python train.py --intermediate_size=1024 --attn_scale=0.0884 --parallel_block=true --optimizer="muon_hyperball" --max_grad_norm=2.0 --max_seq_len=1024 --dataset="wikipedia_en"
Each number is 500 + 25 x the weight over the matrix's rms, rounded and kept within 0 to 999. Layers, rows and columns count from 0. Numbers have three digits each.

# q: layer 12 attention query, 256x256, rms 0.0386, rows 0-99, columns 192-255
# k: layer 12 attention key, 256x256, rms 0.0387, rows 0-99, columns 192-255
q0:522486493503525469489486496514479509535515495470492506491488474489501504486527534506505537494470489554485519499510525483463498477485493539507499514519485492523522518483487497551504504503494473
k0:500495555506467564525525547499575545468487441451544522569463526510459503483457518516492457422465526515490510482427507467557494467488545470490469476532499472471351542463500558488533480561517516
q1:538551465529540471487498520510477478507496505480479496473478490513492496542528518506535528498499512528504509478501542521527485485488479471506522488522462496544518475495510491506500529498505502
k1:518455535495496499513513503509492483485482506515490475491504505492483495526506515474519506518501482515536485497505500517475476522510487543516505511486500495484549481490531485517495514486508490
q2:529519477527528483500482473515440529547480489506482483483466512492493515522490513502489548506475501518477491481506520484509531478488507518530481516521479501485520497464482505549521476515522521
k2:461494481501497489492487525515531496498509490512524472508510506478501516483510527515502504473497489504517470553492531483471486504512485447521507483487486511490523499515525472488435503471525525
q3:529563537497538521465490523497506495506473540482492528531480493477518538529499495497516513525526470486525514534473493532487434462507462444523492510518512533497540482475514481487534518490490498
k3:502494486537502451544499520512526530510502470517482492522491511475551472498526527482489494507429504520511504493473506518471453513495516483532532526512477471516497532504527508495443472487511489
q4:494513469516482503443582490493527526482500503481502496528524493509537490471506468538530462469487497453476513508497499510519515529514508461487488520475516503496482497519486507484521526550500510
k4:465479512538481470533497497512497467494544450530509530451505484494475495525520491484490521499514528521546515501520516501512500472506469479461482502467496474507508468511522517523464493465515534
q5:497475514505443501506500476510529509506499528513509456486528475483480499480473473524466454502518492499493467508522458496503566525519523510492488489481523506488492489510460532498528486505461513
k5:460488489499504526512518502485516522477526472500550513488511516492497466504524479509510479478507518442508528489494452483532511474472520460496502516497489456532469521515497504491468486491480503
q6:493491542507449521502484518437533523477514513518499536496475515534502490560489476491504489487511451504516474539482463462485494524503526522509541471525502504510453509496502509453501514479490493
k6:492536493511481501496528497482489495476497488481479458516517487505508524476498486521534511464537509500482527498520474495555527503522503513467451500453472497506473515467480492494523521526481506
q7:536505481513527511500454461501483458512475483495530459496481477494530492488488549495515518527528444510516506486511493485491492522542494439504484484510468497523526513456531501514542464487519538
k7:494456494500460464506501498538493505479527504502484544506509490503507492470499515513523522499487528481498503495506503505490505482492483522461509504478527497481522494535520494509491512473480484
q8:501487503472483492465500485516501511524474510526498481542450559527484480499511500481442523517534521491512481547488546497476496496523539551561472493501503510482531456531491493534476502486496499
k8:494523492492534527536492532499490506462444465485509522505492475471469512491496482512485460487457490468484476489497501492506491503514490498474494528525491475518486590458521524538469488500522530
q9:511548513498454471487467475509482585534470474509487529525499489524533525480495515471518488524475489481518505529499503502494495477490492508524469496526510522508488534503504509537507491493493473
k9:483503488469489491513509434470530483497500509537505513525558484496540500470512504529497490495509516495511493539533462495523451501510501514522487510488452510485528496463533524501472516513545532
q10:537483501479522506525492529537472496528511528472487509483541513500509489478473520471536520521488465507509475497487545488510504498471508482533473492504517513483518501496488469481501500515483492
k10:511518524481518491495482475480493549487537490506494509519543490491515464506476512489488527497493531548545496490482461505519459462514512489502519484519412494500533535476533493476515530474515492
q11:487486517503494551474544505449549516469512532546501481533522556501514477531443464503499474495521477442499486539499486509488468530508515444491495477470523502490518503516492498457494514503510504
k11:470545490502488484489515487515481475488495477445505491480532494521491486465517465512498494501487517474453518495552502478549523480532478495526477518480529481525496478473489534507539517497491498
q12:442503533484461499503528531502474490498524480520535569553503491513518484481518467540505463482484487468475496461522470513520496511496526492515508504493516455533480532490497533498480505486522513
k12:480516519518519498501525457457505502485521520497506493506484510492500531506507498495498518532522524488523503489487515513509510524474502489494460463482511535500459473536477490490532491489511517
q13:491494525495490433520466530502494495529521514491459499496499498512490473507533523514483515512491493512476515483520514505521500489506488525492495502507476496524488486469488480490527532513503497
k13:493484538518512463507465466520509493524474503505473498479505496485510537480499527504530495519500529528485511523486527535514469553479507539486540502464490473472452519524505514514471504499514516
q14:505503491488504480507477511519502527532498480512503496481527511505483496502472511499496506532493498505486478507501537476493497457495482494502491504516506467477499514520498513504508491521508480
k14:492510510471476492481512497455483473488500530498474486501541493495533480484523500520517516530536475544498503494501491504540499514507511537527514492496462547497526499460476485466509497525490463
q15:503472508489466480498513507476536510460511495487521491525539522514513467493524518507487466524524471516522512516513482494524495500508499472513494488485517542478481488478498501458496469483469483
k15:476490492493485505481498485513498466521539509488499504460493493481523501485507529492515495517500498451502499460522469497497494496481503485513508494485536514483506504526494459490522525507489504
q16:506519496507540494509498537516476532549460493508483457503496474520514499485534517479501532502488503491527503532510503464488455498510503473560504531494477514502468471523529480529464503493504502
k16:478462505465432509503479473550504487462482485498491518524492503511481519529494517475480444538488529486485531496484505501478518517496481489487494517485495463510477518483508512508471512504488541
q17:509489469535450535522539490528488522486533512503495479482494474485526515523521484501497539504520525442535495525517456517516495474554490424531524486528507492452455528503508480545481459508473491
k17:537459524478528492474525484471503493513531516535578554507498492524509478439500513486488493504520482507497516522478500487484485484487558451480545518518511516516515498519505514473551492458538507
q18:493514506473464472539496530500499526521516497470516509497491496514505483520486494458517470505492501524458508507534535484492541510486430488544489497500498526533475527501457539503505480493464539
k18:515485492484506485479516470568524517510510508476495484499544487509509469473500501490534505504461491476513482494453519488491511495506485527445517491476468492481485463511484494493512509500507466
q19:475504545477456508489492498521476501496531516540500452509479467533511522482440473514551537493474500487496505517506484510481446536504491428492469524501531485509468482528513495459524500519531502
k19:498508471516521515509505517498501521491484537500498523509479506498486441512523491514474480489514487505477476506493559502487518479504477492539547491490500483485472516519521534544422432507465479
q20:512500487456461500505538493525480523478509474523518499499528476514554529487495470485534507477477505534480530508521518497497519513492523522499491503493511514522467542546484520505495468476503511
k20:478526498501501512436510485490486501519512484508507502504477501495517485483550533504510518492537495495545500519504468514508499482496519496520453491500499550499475450489468493494551520549488498
q21:512519521515459494512509510457509545502475499453499537511491516542505418452533511518508485487487495508481511539518516493433521470500488528503523493489503523509463489539445510510478506493480474
k21:525475485446523466539471510511472472513494513523459458521516506485496532490503476473528481505471493481532493530524517533510472515533543487488473502494503468512514482499514459491494526479497530
q22:504484513487477537500508507497536538464474499511514526478511542499501496546500481513482481491505473485503508515498474482497514495536509504485529460513546468489517530475479518457513524494463490
k22:518504463490483524499528510504468512535489518505506480476481523508490514455475507511506472502509453454536455530490513529473517478519467492515472488524486505533520458517498462490497499515531486
q23:479565499514497506476500496473505500500495487470500509485481504528482500526503483500489510481500523539485517471504513497523505522446497502482485525472501529518523489516516517525484489470483540
k23:516488497512521466527482511512479505495461516507470506555481513480473508525498511492510491459490493475506475461476506502491494534506528503500500483481481467464487509490528502486486517511474514
q24:504529522472477465464515541506468478526489505461478494513467508521477467454512521498450447462481495529506510518548497488512506539449477485484442503484497542462534468488504516511504519471484502
k24:495493474508481538475480507513504468509501528518498501471502491495537466529529507490520493487507498473491470502479502521524500555530480470497522526509488496501475488525545518509515525512504536
q25:491489499486470532517492470489510509480506503502490471544484471542508475542543470500472494510482483483503524483521518527490516482479493469479492504493518507502488474520473484526483497527518510
k25:512484488520531517498527485476498497504475518482513499534487482459486479485502504504487510494523522499523478532517512539492539512554490487544467527500526469503495524476556493538456489472519506
q26:492503498493469532455476462443518555490470490480514526512510529525502495485494505544507512534490475509448485512522495513481544503511474509536542456509478521506500478564437484478523464500511490
k26:493524499494519504496497541495504469518480513489519473520509499489523498505478481526506485490459530523490479524490501535497473508472466480458507517528501516497503479463546512493455525545528509
q27:468515492526486485516494539502464523506526481475504510486465504499505505502494480487478477491524534477529521454482471538502517496494513506493497484481511512496490519470487519497470513476503469
k27:505504497498503517530496487460511484505487511519503492524510517462496534513458494544495474470519497485518473489499526525513538510513515496504502485516490496530511494517522499513468462480532516
q28:483527523512475519495492492477522479508506531500505469510481501508512473471483465509516490512483480440508490539500455483500509503484513492496518479477507480473473531538486471447449499536506515
k28:458490480505498447515491556476516491467517529478493517495501479542507500499504506557504528502492510564499479468490567479494493516529482467492536520511529514505518504464506541574519449482478473
q29:501540534519516470490489483492527505510459508513499540522509503464493501512473526472491492519519475519500465463500536513514472512469538482507503499480488520532499485472502500492494492464507505
k29:493498470493479507507504503506484498499506468473479507501495485446469500494489467489506500502495514503499485501523523509484496495469453535486526533479488492520503479483496520503484498518472525
q30:509509483463550509488508503525546461490507489492486468529530545499536499493486502527506489526510502497546516536469494481456515490492508536475467484487466488490537503486542462524479550498523520
k30:431523461501520534508500522490492481486493466540483511456507523502520506515490505465517485471491501490488509439525465480480471513491482498502510470501537502504516470498452525479470488493469527
q31:543494480503468469453478528532522466537479491515525531510496542548466480454526485487467491503498506477479507503517516524522460511490519445522511548520459519522466506514492490525517470538529491
k31:477509505472506510527524491522463486481480491500508476484533482501483464508506572472522499508480498532483482474463530516496496504483495537439506486484470507469538460462484480476516499488518481
q32:481521484487488476512495513481499526510487486472491512499480480502497477489526502528497497499526491493506482522502487493462536482491485492491513476537482515510468503520518553517488503522485522
k32:486499483498479496510497499525511499467524505500476484515489504482524511525467462545487475498475486500526508451484517494490532506502557461485492479482504501521536488496527506511520500514485481
q33:495518505540476481469474482530500461498517530492509540464437505517488481485533531484465498451502508543503556503491483504525471524536481457502496499504505512536519547526481527539528518505530532
k33:504458517461474479496484489537550532519481488478482504486502508506469518495494504497504549536526534506517493499483471479471517458506526519499495520527495514502470504519481498485512519528487499
q34:530466502512509535545517495473496487477482523523505520526552464520509498488538491478479519518492508506496507492536494500497493515511562539515522497522511490498518540538535490460440474497455494
k34:521526530503531492455470464503493553508489476544520465479459481498483527538546498470489497499509508497529481472531493481538502479510487516480466490448479511435486454477466496494595535485490476
q35:493546474506516540499506525498519516520501525442548499550465525516503493518516511497539466477479526517504475472491452548498540493477508512508532509465549567497461499479510490511464494513451509
k35:512488508503522468503494482453500494498491503519476475471538470497512471476487507488476484507515500500548494483544484503535516487511500534496527512502523492490492506470556540494505529475505496
q36:516495514506535480484491540504514525505470521489481518498513536536464513485519498477498488533486480501480520516487511476470524510485515504510497510480501478488533483521452483519499537510554516
k36:541498480488520525498482504551500497532499498510500465473538496516509503499529496454497487504521464477529500536486474525487506523485473538499490500528497507487474480505511444497485543520479467
q37:462512517468472490503470471485531513499524492474508519521480486561534425503498472510525475508487503506478520561502506483476486478504440498514481522482474471485471470518529472507545494521497473
k37:538507538523465474471555526534451478490463520481460527505511486461461485530475494478455487499524480481480524516517549540497510481524505503507555533538508498533536490477536530526471523473557512
q38:482475530508498518522513535455519481539470522466505434485477519494494479494517480541492501505522487405489505537503483448484576495549519552525511507541484505453413484516476484480497530488482480
k38:493541493480452459493498504491513511482492438511539503509520520488481493503484466474495474476496517495478465494534528528498494501517485460525509496470510497546548499462548531475474478477491477
q39:495488500522476498468460527508483485498465536514471451473533504486545487513453506512514500527492509494526518513514498490516454508509538509509498503553511483511503527501517525504491490478489499
k39:510510523491541504517504539476496480472470481505476472467470503447517505523481509503464439448513473490481492479505466504520517522516518477513516509492515471480550505500517501523488483537527498
q40:463508499530496457496507517512538520564504502478502556489452510499516460468483496513492477524511451482535518483554528466497535484492492470526502505515513596506476443497519479522529532475451484
k40:514470467478470486453508471468519495496517510515542531508476555482499513495508499480479511515509575533493514517463417531463491480468479498471553505508496528484499479540462447482534496493472515
q41:514472499478547567507489543497483510498509495485476488457536520494489484440473502546529499480481490505542485513486500456450501495535484560454510561498527517469496493494553496483490504495486491
k41:509504476465486512509484518507520573480514511503478475505516525552495497478496527541499450537490465502454543492504497498536541543517494506491498510490531502559533461527486516512495476501520484
q42:528482508542528482515508511495476498506482509481465511450495454486491465497514527516486557481567525530504506517494561458483482501539480498460502519466514526521519468506489528483569494503452465
k42:530485497487518499475510454482500470494508498482492487516497466486496504513545534539508479480501504505443481482479490483482506463490548504515515494486480494483475501462449475507518546513517521
q43:475476504545504511479514468520471512512472486523519495515525526522483522482513470506505467530510532485447565464517508501523515504519487519465472472474535507486477469493507508501500485529494484
k43:512535467519519539502472512541492536514444493521557508461527497462502532454501523499547495484549509506471465501517486516521516486535499500464505512462526540534517500476462469443548509498475511
q44:486530507484493507505470505494499524486530522508445538476511490473451500527510526512514494500501516443528471467507475536505515513493535497502506471519481524502446505489477490460477533510529497
k44:550451503458437473544509463551514497483511504466467468530519514473472498476485535490475502480518532472443520513484490501513473516519539509519478520495534506520382531528462489472517542523533505
q45:480525529514505507460485480473538497487499470467495569466509521489513516482520508482521481496479517511467541428502444514452471473498485504470495542473499530464567500470501494553502485528514519
k45:496511541467547509514503494505517455527516428449508499493514499504492524489541495474488459491513570504499501449488497495499509474497521552518498546485511488417455483448487452496502466498538479
q46:492539490507443570513500509489514472529468571554480522484476533517502463510487501508516525489518511491521497492482512499529530509481515483505495516489465437488494496507483524534502462508451498
k46:519502539477498511499485433476525505475501537480446568513485491527518442465553517478473521516489506444489543509506462481549483487532570565533512565502475499501498549537495461536459517542460456
q47:456491533522474503516506520501501559502496457511494503462473484502512537547529483476492530521503487526486510530507482525458530417473484535490437483455509454502520507514460477468484503523518510
k47:515466507521496497548514478489490506474471493545522508495495461529522515530469521469523538490497509493478476494470467504505507470506443505486518499492469498497520481478497505501487485523469472
q48:466469508496459493525493510516492510504514560546482526490523512488461487601523490491521511525520487492504488499481538488532463525492504482483500479504463475503504488492500523539466524503477539
k48:481519482535563510469477536496487491466517496477494439500471528509529472473467484472527547497494510542480518475502504464539450543462465538507485505506452531526429546523517471517512507528467498
q49:518524532488517511497477497505554431486495467479563499498508478435509489539549473546520478531496516434504513458468445536530487534514445545481511513462491526526468510512475470446508449472540464
k49:522491521465453524478502498478525546509488502497558539520457527478481501472505523519530429508544540447500421551420548490512507502489505495431515482506475507483426536521509534496497522474477539
q50:519542478512511506516464495445502502532499485491511451489529472509488488487517492454484523544503486503474513508472547462467521438490523542477509489472499494516544491513502518486488509491500480
k50:525527443457468537470497482458531481466514498507518505492534493493463482513483483536497491523476502497512509503520560461467498494488503500468452538535466521541550491468517532507484501450491471
q51:512497513514500504486503507511504521531480508485466472504511514475453518499504506491529523507490521504542509463543501531519493532485507438486529532483524497475478555514517482531477481503545506
k51:492471512493525478499466518556479508545518507476465501510472519476448496500506513496517482501491531552482541520501509485492501474465488487514502510505468455519499471488487518514520454505482489
q52:498513513477500504493504473491524542445462522533509522454485488532515499534465504514519541528518513536488474503437507496495490499522468477509470518528486467472479504530467498503493539517498508
k52:519504523511498514480503437517467540422532441524512493458464517461468531534519509492510519478495468508481425519477455510466516458494478522442495502487454484489515495526469481437503554544473513
q53:501502513544502514539488504522547536510516484481494488520447498481503500517499466507503497491523461547478490489508498483508492546461514535453482522512502450517538494514507526495481478488546519
k53:481525497536565513525505504484456486488492500462511487486517507495497433508482453490520470499507533449494481499474525497534513505520503447546545535523463535485527508531542506496516523472510470
q54:517475491528484541483506512576475508519522549501475534528515481475526511496504481503532528515525501501501493524509526530499452508485526526542465534518505522529523522498454496485484521505476502
k54:522525521533478484524485442551481525500490503535489461501538483474501526470489483505492501501492525535465493548530549544468481493475492461472501502491464541515535510508529517489509534518486530
q55:525499474537544480509472501494502484487484507487481500543505486491490537503463509514464506498477493468507497536496515499476487461512506532516517474505457477493464527464491439521513526491487470
k55:488507509477571531518474515475501488448534498499525518486488498507502519445456467497510497539534448481492469512497510513481470526506514473532539450498507511530451539462469482471538509476488516
q56:493478542525459542468473477508481475462489483537517505520486491511551496492488507503484516480479558497492497499489525504444486528536513503446479472510513569527469508507530480491520471533519526
k56:462452489506493484474440486511506453502498494476511510459477521509536529493477438526540499468472454508477451464449487457526461471527447515518525516483500487507465467504510527479575481466493500
q57:468548495500513483475491490520425492533521467498477500539515531485489486531509531495501526488544476501505482527478479540504479509503520484503481521505549481465417502537495469445486466560493528
k57:497481466463523485532544520505479520474520482510517511489485470486513467485465488458513514493536529538552485500510481539475459498490528488512502510486518488504506466484493493471532444556549489
q58:504520486524528514482494540484487479467517497482472530480539474442500520524524496440450512490503479492493503496537515479502492491516488525499503503492489532503473525533495469520507530523511522
k58:564481486477563489522521494527539507531477480479453498501489510449508497511533520514485491502541491507513532553536522466478511504510497483462550472461450513478578470552512403501476498507533444
q59:530485478516508516469467518495517520497512481514501522503491525501500506490541523499457500470481513514473549455487555541494472505525477478474461509531483505470501494535482530528483486546487461
k59:490462500494491488449489498506531481520552467508484461494473551478512500506488497489490498490511460493474490516524474485509469489489487488486476465473516474482544492494479509492527519493481514
q60:507517499484472459446540540529513480496475490535489508505543502479511482467499490474543467508512499485492541566490527460439541502522464503483481493567533460511495467502494483462484471488506505
k60:534521514497473518509478541493525473569490464484526442508526537447500459515487528498472480502532501459511512523525488472500486488520454458429474511502544497514490479512526488561503486505470477
q61:544494500509473537548512499546456492519515459506451502486505464447517468490503483508513481522524547504507506509486501517513508485488528509493565497507543497508462498500520480515457525490531459
k61:512508455520516511517530479499489485524491469476467443483481454502473489549543495521449471519542467517544489493484483474481514535532491487514492558496551484478496486526501496492504489467523483
q62:511494494542541475549548499494499459482507554464521483516494461542495460503506477510517460530456533497485465519490473506514534504494517495475502524489525492527501504516524500531488487518537518
k62:516507495488512490471541466514532449547520501484442495506537486476519515496520514510463536522444499491464478492527551422528492527448528505534483533469521526473491465537592513508483506505447487
q63:518532503505491448478458492476481501524483511504472478486509491538487549552507526511437516506542528463507521487512482506561514493491517497482488503522570475466527532507474534553510505502451538
k63:489522518478510502471477507543525538506523499523508454462545524479508494567524475462482521514496504475531502521525458520469473463525507503487518517537525521455504513517486503493464460479535476
q64:484486466477517521517488540521452502509507477517500496476544525476514491455469482543509494517572496452511465491512573471493507498516559529501523517510490518552506523496510464474507545515531533
k64:507520456466513488510520441527483526524460519505577520470526494498559497449521497509505495507526470477510437527445521486510518507515466531469559487496463520518530515481522508466514544501531508
q65:470508511504499523511519501493520492481516534517485520482463528480493511499490505480514513483509466492460487491510496537485492480490531512514525484526490499460484499536481495553521483524523509
k65:504524498490506505518482562552503505454517522507481494508516501515478483515524515470482500483434482560507498475519538521510513480459483459499527507515485509496494480547547501526461472524472483
q66:549501497475527489511477510501476487498536532504491494490511510476493450515511499497512489473461526456485485482504545509509491504531506517478470516524533520534445499524547539519530515470482547
k66:453503505472483488441484504522479485528492531526474493517534480486506478461495506526524565484510519499462474556491512514523507529480518480525460519522524435519444488475486492489532479494526488
q67:517515497520544481491504480519414477528548541451515519487499492436494470496495487487481474487495463496458469493492482511495558481493465494525516464503480470539494512501496499476469498473459504
k67:489485481529521463493498512484538510516522523520532515470489536455513524521561496489489503491504493501456506501548456492514525485496472504510503483493470496468516480531523492514499470470470529
q68:502496496483467494466508466511512502511565469476549475484470514550485493532511504532469487490518497480479484508523521472466510525479522522501496459507525484487512490482485485537562467512512484
k68:468489462518517459486513482491512512508461494442549484476430514497490528515531504520531459476500528472520489497515455516487477463514485479511520489529516466482465509484505529477489425496532484
q69:561510502528490492505513543496513525515499460460472451522495537541506431502509529530493537524508504479492523485517511497515517508458497478542532439529510507484515478471476526507516530497482433
k69:490490513467469511514483508500518510523500513477463437519475483503478516552490542499517485492531482492504510488497523527518529522489506511580513511489540509478410480496507496509503486484460454
q70:458523472506485498510525479471532499500502513492437495510569496530501475503514473537517505530534499481491502464498518524489505504502470515515511524484505481484495469510520492532498458423494486
k70:488543505478517515507532502477504476477492472507494453461482460460508442541462477497510501536408482466486500473558507488515501507509501514474443488492497487493495534507500550500531482494527451
q71:506466506482558530542485517517512493524488514521481511473507463477514508472503488509510486504495499485454456478530498483527514512510494537554479492528536531487508522512494440467452459494497564
k71:494534506520502495486508492455467510558567490460519507488482495512526479434512513511446485515464477492467568500496494490515535492548550478499492532484495492569502514492520496508504487449464469
q72:496448501418457514478514511514480504497496548514443464490517514476555511488551498485500511493497501519496518499507515476524467499477466548503485501487513470474478490510489509477493541456535530
k72:464545492464498500471482499478492513511494515519475463509483445485515469512528524505475513531542490493507501560526516463513459496508523509469501496517460488500520464520532526513466519499473509
q73:511511503513480461484458528473485506480509503477510484562501514519544465510540534466471488532497474491457486497546504480501481496479527463481504526538455507502594494478491475463494542477460535
k73:523474546442466517503515513489478512503471485489468527516469535464494531468531504465498451467521455579523510549550511471508519507506496518474478491477539450469511509541507518520489479436494480
q74:520528553492475484493504528458515436482523502475485493519506495492485500462512520470516447525517513527487488541508531484479505538459519553468511513500508508516446512501469479540561526494496495
k74:476467512521520487470539503520469438535497526464466511568478486484482535427515474513490480471534466499489497496477475481473478499479529499504489513511502496542541511499496449529481557533490565
q75:495460494480509486540523467478524474500504473443529517493499479520483438558537510439455496488522465526530495545455466450508472501475508469490521496502470495480513499467510500522501537513526509
k75:495495486502533520517464498504504463483486477472505484476465474482488465552457497460496495518528538505467513456489532467473514509468489508518472493502503517497472502479509500513518501503497507
q76:494460544490480537449503452466464499488508520457505502502521495496495516502477509517525445517503475463464512498515504473500530525517474537549454500508544500516527540512517569478480511518477520
k76:481558497532474529530523545476481515499545458458509507536489481496513501505541503478496497490527530472447505473534510517511528470491520515407457504497478498475538492513512510456532476522507524
q77:530482528459588489486452482466488541502506499484487498452483506465524507468456533505512510533518517438532473476514486515454513488492486468511465450487473396445528500462510479495511493509550519
k77:507520518479517497539482506505507455506505494512466472431498488506501502526486544447513452501470542541496432504494527543497495477527489453513477522537496481474517512476515546510495491502491506
q78:491499475502548543501431507529457509495508530529484476456504485520509505537483494537528449476516523528439464503504530515539573489490510442537539524474508529501455528532520490474509548492498543
k78:457522474502451534496540482506498487497482497491444495529493480458520545506485472518503498500482501513507505490508568488556466524523486495484482515514479542507469527544505523503490512522504485
q79:509518518460504511487523479493492454486519491503456520514496500454486559485484535531560525480479552521473479495488530491501499500487471516534503508510501446448517534485512541516526519413515495
k79:510501511470439501450494482505539478525515518490482529486514459491505504463548545522486526498497509491514443498457513491473542476464512552481504538483512465506522504533548489489545507470514528
q80:482515510530466484497522490494482489488500457478501480472452497504576514505489524494552452504523508536514514467496549478523493517524475533475446483506512502458548473461491549515479507464513529
k80:497491474528456489499498470477518479485502437498456502476516539519469487510500511522476520545491529530502491498541487496441477506520427487537494519499552488516519484491561495466475460470518516
q81:536552498502483458479500491438529478496520511534494455454461505510523547517517458494544489452550509469488533500501512498528496462532546481497506518513508529484495555551472495483514492473500502
k81:469498512495502473479476486490505483498464524531500486503494515502482511500499515530447519495487445514474504506449494509521499483493507513460534513505522496484510505502472483520509535464500455
q82:473470501501526550498529489497484531527504452526488504497494495470537524499531493483510525511508518470474542523507521512520462501501462486461489510502495500510472513484514523483523502509493499
k82:553502474526486477491470530523472493520488484524505463493511479470500486484536496459486566474532528477494498478512516515473506498491501503515498532552525529552526500526463491458559470471513533
q83:454506498495524493497485467487482513475487500433540519489550529516499463517492481511507510521493466535506487466527494463538505498489526550475524476436519520538473437490480493518500507504537447
k83:461511520484490524507525510480491515442509511508547497515512501513509454528522480529491506506493501451480514488482500482531534504524436514489546520438497438477457478542529507481533519528538441
q84:507483470499461501529486481511537493521489524448494531558527525454499501489504495487517516494501480438502475551498517492493528492524484559478537468498520478491518505506502528534511512477493476
k84:506518518489468505502544489470547496533497544484496495535535507478476484490524510504491531517455520464459526500517469450502541519521548532507489469477477493486500504536593478543486508514484474
q85:504506504548456505463532486516530481475516531482487525497549512502500522529504516509494487504470502515474542491508511462535532477524491483500487498493508493515525511438548518557477489524490519
k85:488522493521497511498500495485509463488520512500520506536523465509511444502520528479505442509496505501487523467503498439545465511531545493506511510473493492518505517491518507600529519520458499
q86:473485453504484502519447507479500502524504462495532502476490503476457514515481496506484506501462464531476523461566506505504545450524462466539449502550483525483507516469518539481467498478497526
k86:555498462485512460462464532485490484478478475470495511531485539487497502494544514519506462536493456481464489493514522518483563409562492505520498497536487498523499515506503524495517468459495487
q87:501507520468525521467495469493502536507480492518482514522562441486478502441479523526486487536514468474499555496529538495493531480504476475467529495493483520509517476533525473500539506520523496
k87:483517501481484551474544478482489470509504508447475541506516470497530476530551488506502456452536501524482489524520525510535510511502518541507481469534460495525516504440518514538541554469453462
q88:465510476522499478493462521465538492479508537523509467512494512490480454517468516497479495509518457508504534526516477463533458515482522465502499478483530472469487480549489527539533476473471454
k88:458505465518533420503528496480514546480501497492458474466435493475498504554511527510503530498476557509515500477508443440528484481495550465504510530521470508484474490532490484426449451525492466
q89:545496465471511497492484470564520519526475478469438474506501517504523510473524521491513523472510512533508485549497522498507496472517473524479494462504453472480533481512471478495491522536501448
k89:477464471438522548559503494493508537463511505495494493491562509465538510486527504475524529493468489509473505473503493523487485518511468495475532481499469505500517502498485472495520506479466507
q90:485526519471449492545528532499478508501495508509508506525470506500487495519481495498516503476534514464493449496544486512501528502458483538543468503511550452479542469451472556482483509535496525
k90:526516478500497458469500517453563520485456516523482519462501491459499499490521496507522483495550495506564516531526528523507477499477514492483494485481487501513443490496496504486454517445517496
q91:494470507478498478460539480517518489502530526452497513515535501513496502514539494520490494464523486449486507524477493504492526480509546493447467481503473532517498483507564504524505508542528454
k91:523514494490512525527533479455520467549519481459528528538571517464477485493543456480477500482502522476467524541476482460528492517513529496498545495474511480499510468510558491487507502501492506
q92:467500474486518534494508517472482471483495520538516500497460463507516477457469495510508505525499518482488499498486539484490439516459500458462526532514503555482501483508510496453484488485479516
k92:504534481468515528488490500477499504488462528501482477527476484525552481501490474491538530509521519455485540569558531472532543530494468486528531481484577501487459529553459513483508456439477481
q93:511494445541514479556486458560441497551463512515479527427491517489487552493482469532478502560498466474534488513533494528473508535515471479504514441496497500506528457501551518482430505501513532
k93:509499477458525429497493506518443521521467522480479483480563479527538518506508492499491504520519503499492517531534505557480538530566445470503502489539490489483521473495539512510501518507555530
q94:500516483442495481488473513514553490488502525460527534537499478511495461472524498504505527471485483528521517521527486473506501473524521500572559520488481479496440499510475517493493464504474471
k94:507485487478511500490510543442528511448495557551485496561480512527468468523471501532507519486492513504500544473484478496531440473483548518476478504500529516482417485502510539507462556505506504
q95:485484492547480510492470489506504477488484495508554524496506513548445488486504495524466517528512503478535528506491514524483473472474482509518482489486498451519555494501471455536520486512471525
k95:511539507501500482416541495527443471489505511520529532504510496531504498509520511490498486516567493508500545485523527533520512474542511518498527465541463502488578504472458530538482484529486509
q96:493493441491528483528462457510491442478499531496501479492518511506538526488493494510509475526479497531516485505467530485475488503538482564481494516520467515475512480511490478501520490509497477
k96:500497487529540543490468517502487558458467473489518519464530513484511517457527471478517516516484506521544496507543475538509504476451510471511513452494504475528487514479468484561493487506519524
q97:431521561484529492512514495539494519489501503479526537510510480508488529517513525495505497488475538485510481494483485512458552515472471530511486508490524502513512451467511513490502477509490515
k97:568506476500470473486519558496442508474462496502497486480526511507489512493508517485530495506494550452510456465533542484495520454460464469521505548492522528484482484487466537501506539504535493
q98:520486467519476535514496538502480487506505511507512518486486460517497527489500538485504449525547485513537499519506520531507535485500450504521501492507453478472535514512510488527528480460489511
k98:511469495481472503521486531498481529487520446505539451510474492520514525491475537465528520514518501479525461555519479503441501495503502483514535479483472521462484482483485521468510467465512554
q99:481521523526518517522506483504521490462476544474475512499534462520496515567471482502528515517494502496449544467564488527518483519481496485469489521473504489536479500543514475541475487524463505
k99:495510547510519501508466449485504449515521485495458488506511533537516466527468536494494570493475508504474536487523497452496487528495494520539517463511504490475476531530501526526453458457488501